Part of a small language model's weights: LayerNorm before each block.
Each number is 200 + 40 x the weight over its row's rms, rounded and kept within 0 to 999. Layers, rows and columns count from 0. The size before them is the row's rms in percent of the matrix's.

# layer 3 MLP up, 1024x512, rms 0.0294, rows 358-363, columns 384-511
106,159,246,224,214,223,251,244,187,208,172,190,199,282,219,145,173,156,266,223,188,182,145,154,262,210,158,259,210,170,204,201,248,222,166,196,203,260,125,189,173,166,153,236,207,231,226,255,233,206,201,287,207,192,206,160,262,158,161,181,154,224,128,208,279,237,219,236,274,145,223,223,135,231,186,232,268,198,135,135,169,131,173,198,178,244,204,190,204,254,167,219,218,195,273,234,225,231,194,198,250,149,193,201,154,185,193,130,241,204,172,320,234,173,199,228,210,281,194,168,187,139,260,276,233,245,316,156,225
095,205,231,207,213,238,247,225,115,165,186,194,125,197,179,169,213,162,210,246,231,222,185,244,219,121,298,193,200,205,184,204,241,195,166,215,281,167,250,122,195,266,194,120,139,209,233,212,150,130,201,179,222,145,110,223,134,179,175,234,202,237,218,162,209,214,202,185,162,164,192,199,68,218,176,171,104,201,128,131,176,167,205,213,267,318,148,205,196,278,264,274,230,156,154,138,234,164,180,199,223,250,176,190,165,262,227,174,158,190,171,229,243,227,201,211,162,293,207,143,177,108,208,196,188,233,175,155,237
111,184,213,195,245,159,187,233,172,178,247,109,203,172,131,258,228,236,212,285,223,182,149,162,229,242,258,184,213,188,248,204,199,175,185,203,234,235,177,187,217,166,232,155,174,149,175,205,147,243,210,210,208,216,221,225,250,154,189,196,191,200,190,234,240,180,202,194,183,180,191,162,123,224,120,270,200,157,213,200,204,231,283,248,174,183,232,197,144,246,217,187,145,195,204,245,174,266,206,197,238,301,227,116,287,264,140,213,171,104,62,286,164,236,206,205,251,187,200,238,250,239,172,206,162,139,202,152,209
107,207,135,157,238,220,220,195,119,181,197,177,169,224,174,243,242,155,203,238,244,192,173,176,150,219,231,224,181,172,221,228,200,237,198,151,203,158,201,213,221,221,185,191,203,212,233,175,246,160,208,255,195,217,186,299,222,155,219,170,228,154,183,276,161,213,218,193,209,220,175,244,224,232,183,212,188,246,199,180,139,228,196,230,187,211,85,188,233,137,193,199,212,220,209,233,213,235,255,184,230,238,223,223,262,252,181,168,214,252,295,216,208,217,180,233,228,248,230,66,365,218,235,207,165,202,231,173,217
085,178,181,218,227,185,167,223,164,192,202,287,190,162,191,242,195,191,199,167,170,123,152,229,185,168,273,190,161,204,220,184,171,151,215,154,186,163,274,167,184,123,242,229,155,123,182,230,236,263,205,214,302,274,229,178,205,146,137,176,205,185,241,187,187,158,222,173,141,214,220,236,148,293,162,180,252,146,150,224,157,149,158,239,250,270,169,180,148,184,214,259,156,176,238,265,189,172,185,240,171,191,219,250,182,192,304,178,175,191,230,231,175,239,209,141,229,223,153,147,172,174,222,192,241,172,179,174,181
091,168,216,168,244,232,162,176,213,235,220,210,153,211,199,185,220,191,189,210,200,159,225,203,181,268,186,230,168,182,155,122,209,184,247,209,227,232,230,125,113,155,261,183,253,141,219,196,176,228,235,246,191,130,187,133,173,185,196,264,188,173,231,210,173,212,214,199,163,191,267,158,254,165,215,204,266,186,209,211,207,119,183,187,152,183,179,218,225,233,169,325,211,219,141,145,162,186,157,181,242,284,167,218,227,200,281,169,247,240,230,228,240,220,222,106,250,152,180,197,180,209,196,222,199,214,206,274,222
# layer 3 MLP down (transposed), 1024x512, rms 0.0185, rows 358-362, columns 384-511
098,224,128,191,274,188,210,170,226,176,224,246,189,180,167,96,147,226,173,249,185,202,203,197,205,190,132,221,306,137,183,209,166,197,176,111,208,194,185,132,176,229,206,275,197,213,185,183,186,207,189,147,245,238,175,222,265,160,243,160,223,198,153,193,201,205,190,214,315,113,160,255,145,210,207,183,208,244,212,229,198,157,158,240,137,224,228,202,182,257,126,200,200,219,180,225,105,223,179,197,161,247,185,167,217,173,242,216,263,129,151,251,262,177,214,281,252,223,210,165,122,223,222,244,212,215,188,184,167
089,271,138,156,249,211,170,196,224,204,168,207,211,268,180,148,192,223,140,189,168,147,166,258,276,239,172,209,241,173,271,203,211,214,157,210,124,180,195,249,197,84,190,208,245,172,211,203,159,284,175,232,279,249,305,247,247,198,258,158,183,180,142,219,218,155,173,175,212,231,185,189,183,204,143,185,157,243,163,197,151,162,173,157,165,227,257,197,166,144,201,182,219,177,233,180,183,207,253,220,206,249,84,229,305,203,232,254,219,123,241,208,185,182,262,281,229,170,183,206,238,259,207,174,183,284,170,226,201
098,221,175,278,231,273,186,174,178,182,174,250,251,211,264,257,133,276,195,202,238,219,273,128,152,179,162,156,130,194,252,212,147,139,115,225,221,191,174,164,223,246,162,187,213,199,201,213,236,191,188,303,204,245,180,229,227,135,130,255,202,227,187,221,241,153,257,155,199,151,200,262,174,182,273,202,181,161,236,235,264,177,221,189,243,201,236,222,180,164,172,219,191,135,207,133,274,221,172,246,237,195,203,173,220,146,232,235,181,134,170,169,200,187,246,229,181,204,188,177,216,202,181,200,269,182,240,187,237
107,204,232,244,235,168,287,174,291,231,224,271,221,179,162,164,230,225,182,151,205,205,179,299,157,213,194,181,185,187,196,226,83,206,163,253,160,202,221,248,164,207,228,173,171,132,178,168,227,190,204,157,231,196,218,178,137,200,178,255,249,218,217,153,215,209,146,267,219,197,189,221,145,175,265,209,133,286,174,254,225,72,238,179,235,238,206,196,234,205,164,189,162,176,181,168,234,161,243,198,265,140,223,190,223,204,190,188,201,171,206,179,106,242,208,219,252,200,133,245,195,195,277,273,153,177,179,165,244
093,264,186,169,108,157,247,178,219,156,219,136,192,235,197,161,294,206,231,213,222,313,208,290,205,190,189,190,239,223,184,261,189,231,153,210,182,226,202,238,157,280,231,189,273,224,182,158,151,196,219,214,164,202,235,215,243,212,128,212,168,203,208,187,209,272,187,223,243,189,187,227,178,228,198,232,202,122,190,220,236,217,221,207,159,202,233,300,172,209,192,209,284,272,173,115,277,217,215,183,215,176,197,208,253,165,105,306,184,215,164,216,150,196,173,294,202,136,217,217,136,204,204,217,123,248,232,236,187